Part of a small language model's weights: MLP 1536 quick GELU.
Each number is 128 + 32 x the weight over its row's rms, rounded and kept within 0 to 255. Layers, rows and columns count from 0. Numbers have three digits each. The size before them is the row's rms in percent of the matrix's.

# layer 9 attention key, 192x384, rms 0.046, rows 67-116, columns 256-319
113:132086066107114157170127102130117079091217097138134122192173112145171198163117132113125178106163137166125131128104139193123125174154071124130111104088088141148119133132156101166112178102068121
098:112137056132146100117069171102139106134108134156105097180091115131175088145096057087164110166175176132154122103118123155081122125111147171148099142126121116120108130130127089132153068104076124
104:151134134099118140141112073183136116082141176073149116105131120141091154087118099100118123152110170173159116139117114135115132165134138135144161180191071081089165111081169101186144124121099159
095:164024107125155133114128119120098073112127085083129106169107165124149163158189152053123057115110175085139171118112096068118143119101123164134123152146076136147131095137114143153150119095131104
103:096080113123123137126177089112090138083112115158134084131112069175089084157156154112109169146125035115096136119135136171116123083147093101131116158134186166054156189151152136085189137117141138
101:085190158125145111122093159132095149137106115186048089084078163080132078155166109155146093116093132151134173169098088158156088140140113138080113126168109140180046106115126138148139105174154089
106:110151155100108108111153140115148080115095170201112124072099076088073104121133100133140165122168124156144151111117097149110126138115109228147147119141195170126097151140133094115170073149098161
103:157156109130140141132121120205103173079128108113129162156107093127149138143174121123109111099100151171105123172161100061085150052129134067081091175093135098113171143150118136131074138145123125
101:165173060177196116136085152139110092119120167143130076095119105096115113194128109136096151150151169089127079080136151115124090148141153219172133132115115180129039096185150123173135101148107158
101:148131155112148122130136106161105108102159058070168118142108136166141130124134102134107141135123123145151113134110094153160132119123126088117154143135135127151131078107197141136113175199114149
104:151107070110136156114132161080128139104175147146155104143094135068140151163101160152119178120174161092159128077125073199122122116159128093156092178110094151113143102077131084111095095129139068
099:172132111112131149078139170125128186102158148122163144087111118122083143133111084107152112114128175114147121108138094085145144128087146060075120136054061149122157113162094122138120107185210131
108:123214159171132132109132085172103135192064162139121122099109156110115160086104114130135180094101124146132080087119139106124120136114102087139142147164107105087162082160135121208171156109138138
099:097119150160156129136165182145108148124144125130112139171115185138179098100098132124066163105131158110123180120113079171151143105150091082098105134112158145142132173180106119111076160073193097
112:106129080153154154198131118099095180088170123095139135198103113104165109179059156187127133136094132117139144144138088123082112162129085113105057138101170182111113110119169114096103129050181088
106:154127165132085141140111143132129126139078118152104133124126183129082125096070153118091122122136144148089116094111103140143123126096191098118064169160123170162162154105154147120146169158182130
103:136048074143165108185115141124081103140126065083086110162171133126152166117111157122148113123153105119133156105148169165123097132157114180166172128148155137054111143112182111103128108148067097
105:140080154077132192162119100093139091084164122086082103115130080116137128102100183186162139187145056102096138097122104090146121132120155116139127130165165101120105154118145117121141148119142098
102:106098123179136157171098063142107115117160177111176180141161125123045146149144161118119115077135091124196096121109151091114111122133091090072140133131165162125195131106108114116144090132186151
098:103156060156122144138182151095161085142142111128140112098146075139156121135126118133132046178179091085113132118152108128109117157172102111121148082105151137113107111142107124084131045040125136
093:091199109170185132117120117170098171115096134125152079138162117138113142136080051096145102139079108067098129123142134129129124149085136166144164151122085145154123088172120084188135133091112126
107:109131106151141155116147131102143175095139116149086146217098134116122154140150118083058071133148156143101137122115163130077121103150140168159113158128141171136139198096086060083108129055108136
106:113070107118150159154163159119122132145054140074111157154193139143133085150106124143077080125134127149142163141169143088122107098123125184131079124129053110076133072149109117130150125118188125
099:113140183124202120072141088106111113133092114158028144153176170102191141123132081082150096104115077150135148160115187123105139137155080121121151091128159121115145143124149094142138124128139070
108:196138124076120098107155173150097166117104119136125121146148168142167141127118120141120156091134188152151097133141148172138136072105180064141162144094098068115129140100146170178147141142074125
113:148143176096148172146128153113154133119132095122140082084158143104128168127158164123111102152124096114121112107170076157161131094139184102154116127139154154111121103116083149129072086086113116
103:087103094127137183194123084095100089094160170074135167112150090168127180137119166115112108115116080094139171116114144126108149161157130169138129128136147151084143114095120112118162191136150181
100:124149205128089128112112098142111069154087142143120132073145141135087128127150150062084168085122052095046126142124101114103120066100166057084147154134132090125147106122098115174149108135117171
108:135094116106118159198128141109144142106176087105111146106149091125139219126127120184094178086132134077176123119105131110140095120177109085103116162112161122152062146138141142093096167115154101
103:125113128133194121136089125144115142134103112100104073164168159149163134159120100081134065138113173148136152142111191103177142107220125070129073123098170128182132117137086183155090097126142183
101:136133063146102109160178074170147155123094180111091048117081124135179094166114113139113099135111131155106133112122141158118103136071149150138083146113097149114040092165130168090125156086116145
103:101065142069107129143171123098165136194136136115134135117117147118147091104128104128147127144146098059118174102127171095154128138115192188138195088130056044117115099118135080150116079150135127
095:134159145131136154175128158128146089090187125121156132140198083146135137150113107182094078150136108115139108164130112135155212133119066129109109161145142136123113133175106198078083095110149112
110:149121106193156131084163077093093161132155173080094146167106128080073159162103117173117163072105139121154101180127124138163124135121136029145112134090114123177189150106146077134091196133204093
092:150124178088126152170183119153153136101121165124165105152092144121113113092106126178136111146108167106168147109129101146116182117086129112090117119135169092162161095106089103093124149100134153
102:157151186167081127160132087141147150081160178144158151148145137141149207096126114121128127123103064097114105136097147112110119130121100061119074130092115110160129155193118170114113180109188094
101:176122124094104166139081172110087169096147112142125205153145180069137129105161136128095141138107084109137060162138080153099152069142137076163125178129106119167109097091106177137129160198153107
112:124100147068154106140155181170169150132145095094155115166119163121164130140129139158097152114114115067154088130155083105143154092102126085126108121199101162152075103088122124160132132121082142
100:143112082146154162163150083164171145139137088083172133116130094154063226156140128150127121172103105084148186120123136170161197108136116111163212167105138132066115070113139142115151128065128103
104:130114142094162193160174106174136164120129108085084092122133121121124070161109102140125200151126084127124230099134128142143135126143185117117149163134086141106141133164089105163116212117117130
098:132182117116186117132098196123143138151118116171119139107174135130155078104106142066072117106151090071062098115108155109156106150193120132079120160109103115159084151166111126153097106125057128
109:130135063132151112108116127163131133196122095136118088112148166116077126118146125134121084141152173085089156063157155150190123098104216127147222160129142172140160134099108126112136153114070167
122:115128203130107070145129125082067159159075076088113103160114157162169150052188109143123091132113128069095097138144157202167138067080150182161161119187128089121105097169089149172185117132103100
109:148153118160188149146142132147104148123177096177166170162155086139091151207117150174112160133117128109210110174087126071089095136146133112126090116062145127108129211132143139116098092131164090
102:084095109105132155148143067147142126111105124097117157137134154112092153109110134147121136130099093071134140129116086109161119140161115076177198120045211134143154119109150148146140161136186107
110:175179080189128136146102139099159094166126143099148105129143200054111116160118113120098123093105133124119104152153113159164147133094158157159152140162104164126086064146128078140173108127110153
091:108104150080134156144114091130171089114155042073140171124153133094115172111120148170116128095102119117134095116126146164154180127109088091103102144150151186140136144131122146114127179158179122
107:135155171100103134136142114108106161115146118169161173104134118139102122110084116149094133157076076185114088160121148120129101194114122046099146130109091106208200115151146105133136161137208151
104:150084113114120174199129106105128094125121093106094129116127208153112136111125111120085094122113168123161139126129094120145126098084152146097179121122100150154108132161135160135133181073128099
100:077138110154089102145105162125128130131088169167107161114121174135117160164131127089152129159201120073074172147137110124151140147131105131067157099040186086150101180151115157112147102143173158
# layer 9 attention query, 192x384, rms 0.0468, rows 68-117, columns 256-319
095:125203119130096155159124154141139104131146176128146112093163163115056114173110126104114116181114108106110081116157197149171143135109187124091117078082114165136168137137138108079072098088150184
105:184088145118102145140151116153159133117140082143126197103094100106079027159097122116105150157174087121121129150144071156143118095110190172132150159082130089107206179129153162165098109149125134
094:137128091106129130137145194079137125119167167132162096062132138078110080151132103139088086082129170178047098091203141128114097145152181171113137078103107136118145170130063099187073111062040181
103:069167149114138164099138086161106124137103143099181108034137124160081174148105110114166155160116130092075117142132107114108097077125156106119144200124170153046148105130162135089118059079125068
102:126128080138101156140126143128150153146096107137108111084140139093167026178100120137132114185122164104096182191155148165152118104166110144143152116104141152139086138116140159114106138137150099
108:228104134148133101155119131112164119174128098145147109109136163116107096171057129073093101199089116100159098135113094149169123148099168151119173127166189209132143161122132062070109108134154124
106:140131104121113119146153184168111137097099105146136151089068156146086124162150045138128097139121194111075143130175099120134139085099103134093096193147130126116112150127057144175117109087111112
103:137110065148158079126147174175121161171151116155103108125087139093110153090129119110092121091053141090123126036127078172161113091162183139144187139072123131173078159104107136117138120122136096
103:107151107138155071134082134182126145073123095130085044122084098161107116065094103133149154172101132119164150106149093095084104084126133129145153128178142139102101132124173128182175157150125115
105:096101121136080132102165185103130161113120055147112130155100157131166095106211199099147119137142198116086122122170151103117145145080130132139122139197142086089139122068131131120166168095067123
096:167150173170100131140172176130206127104124174157134080116144120130117152137124164147132110121135152214087146102192123117154219089095190183105128120130097102115128121176128115142080110147125143
107:159191121170169116117129143079065185165081132144176096116130064182095143166086073112089119105188132185122110133147118156140116211142150140148152100113110077170161117123072075089158152096133156
098:083094151075213156095115127121075135174048136129125138103158188143159119132141224063180103174092169152095141138153192105092151085121121056129099082185125149128089140117107123160161138095116089
114:081159138165124091124181122101107125114089149096065123124163082113126112166145179179128102134106168154156135093097167074120129097148109124130130160178096125083132108132099123111135135093150057
105:182107159108107230114053165123081112118099108118084071101118169182079114187088135137148159174158123158073121176077154141178123141086149105109067133114144126158159183125114155102117130140149115
103:139157064195204160103092123105087101156094118056117140107096077158156148101139143149150168147078094165159160112123120140096102173103135165185120182156131077113128121119108109121154147196122074
108:097047097103043125148150097100108111163151119094139087129121136143112127150146148160209147128133106136107125155133102101131096108128137128140146156093121079112100117136114100212105107165123122
102:120095154174143139117143087096106145110187171142077148101101128123114099126091143083156173163191135133152095142182091113126124164098153161064118161146185110107130116193118165077104096157155146
097:110081096081112077159142117149127112096159180106152093157181116159116104139242112105107073122072187106110143167086203117161087121150131164163146130129148162148132106124117160062121181110131133
094:134162131109111137097185158118108166157184131116110063168086090141041108088177133125124131117082176136112171109112148153116100115153112070111174120117195096152123100181127148109183094128155152
105:022135089124163161100149142132168103098146092170102153117106150130105163183111177126133103135147141106090089143143126232111114116123128042106087120103121161100137153178176105122102055090106089
107:124106125096116135127166191106151088158154188087117136144156128103090167107144104211099097113152199115159096112197181113152142119152127052073126068098155153144122085168141181151149109147154141
098:143200057111151088139120066073053146163077093118113137125138076158156108115091143144103082126095094146094082132108086156175074118114116139148113139100216135139161103184098099103138161116169161
105:187169096069199071079144115121080205143146092139111106152127126158166149127076062129135164093138126098154076125097143147102145084177107125145098121131050141139104125145105118202161092175087074
111:171142127119105088131143199082127143143175113121130087184107138110144147131135140096085065102082189126150169135062138178156128103115125099138148105102128143144082079108069139109106106106166142
098:058109168103117129139125087140140127181158160074147142095071139124085116150125127117119144171092113126111102110176089148153185130034100119092120127114143080069142091127107067105122136138177121
098:221082141126129136134127132112123132140157086161155139168114101114086123184140126111195089128140121096177127161139107138156127137122159077111128113135145105132165162145118111155157195068171094
109:095127081150124133126165125110140126104131126117051123133085120148157121103181159130114101123088149113169174101153134151148152146120164096100146157186231099065082113147122093093107140145142118
103:115143158088164170138144153181120113108101128139157151148129123143155093116089071087097114108123148098067175135157140114161103167101152062102101159132137103142101069158108135121089100184153146
103:093169120081155144034118120141179111164092128167110102138096162109139073136090084180176143090152166132145120111166147133135198130102117135115097094188145131139094161103148096127125202067115158
100:104130081132067115199132117115175135141164165116144153170182225129126155181159114113095088146130098128146081136129150145179115058175194147156181122110073132149167096146134109117167128138089184
098:109098158080185080154185129151124099045077116153097090131157109117117115098137142156165146114119111138132168160142153088062190119104087110143144140143176188166126164120160138146182120099132060
112:101124123151146143120131125102093070147123140066099140118151127158070155125143153162217122119132147126173132173144144098167147096126081120139095156122143053126169132094168117087107085166187136
095:167133137148130130120123166178123110100148131098101185096170208167130139183075230093115132123165184138140087076138183046102104120112194110083104116135099139141175147102138138141061133209117138
100:137154177166131131139140078143115139097125134187091178140151159112119164131126130092109147100188147147150148148124115124101101182160103160107057128123131076122096135134139101099079138106072108
100:122149144103127111113152105151173157129133121121063131109146146114083165072115133166131173114073105127119111077101126096104125087154146071115096135158106061165118164125149153158116160123149109
109:160128123121079084124156178124191215076166096079121107128126131122143120115080169128122143104171183114148118108111150102164147129171115135128110107138143178122137137110151133147140110039102163
103:088105085124146129201169162157107113118110126140130103178119158158145123191162150174139109124150173106113150101137144135107121073101142099194133175191105188129177085048114156129154121084096161
100:115130119095107127152166139143132164147111085113133090113148124212106164091157168162177104142090129079124236090156112149097131108168164075111153141084126105112107085156167142190084115130096100
102:145082152119097143161161177163055086127126112098135109185076129102091114132156125107138123171145109128128147165102097174137113118167109118126111147128123095151133181127074164171117107109184107
113:154122113118165203120078114116102172104118060124168140087135133160117180092164129120131097132086156127107159114110131118166146158109141089153193156107137131160062063096134107139129134194151116
117:154103119099108175101083147132117125184153074164151096129149124082140091136091050145128158101091084112143068175136128177098137130141185035142147108114126125137175150125144113181142159109160121
108:113133143166135121152151053119119144081124197157108194089126143130079172094170143103132116153095082103176160119136111111114140143135136172100084108117163167141110065163134086203123140094142132
106:138171089173173128158146116118036120121104086086182104081090140208106127121171180138152096177163148140120119105148173089163129145131106184154152093162162167161106112041075145147167134107160145
109:143157125177115161116100131070058119127151137142215125117118133066089067161168101110147113036115185116140109133103133144224110141095137175166152144116134098180116101112164104119191083115124201
091:120119150190128121137122139086106045067192095092091121159124094108176104107112147086167126128123160167161127163157115149171146132070092078152132178193150118097101194146144128087117059110157145
107:110155171058083104125140135135149114144160147120130160129089127127106150130180130141102085158147119077103122161126164162142153164141143136129183074111133106174166084107123160097146112090132150
104:198095111143116097101137139181117077150156136110130092096172119116137121145182113112156108095120131103096116101115161163158160125159148169167175133109119143081139107092123144125090179141084096
100:122142146095084073155160063129126115048119158132143140137142205157118133127151114108110162105139113122140095124150179092073066158207103129085118070117101074154092089126123103142132133165141102
113:102134159107170113151114135146125162143056154115052144079139140154079129104084103158099148126145172127094154121132165059097126051217106154099092168171116168108104124126075174166085146084095059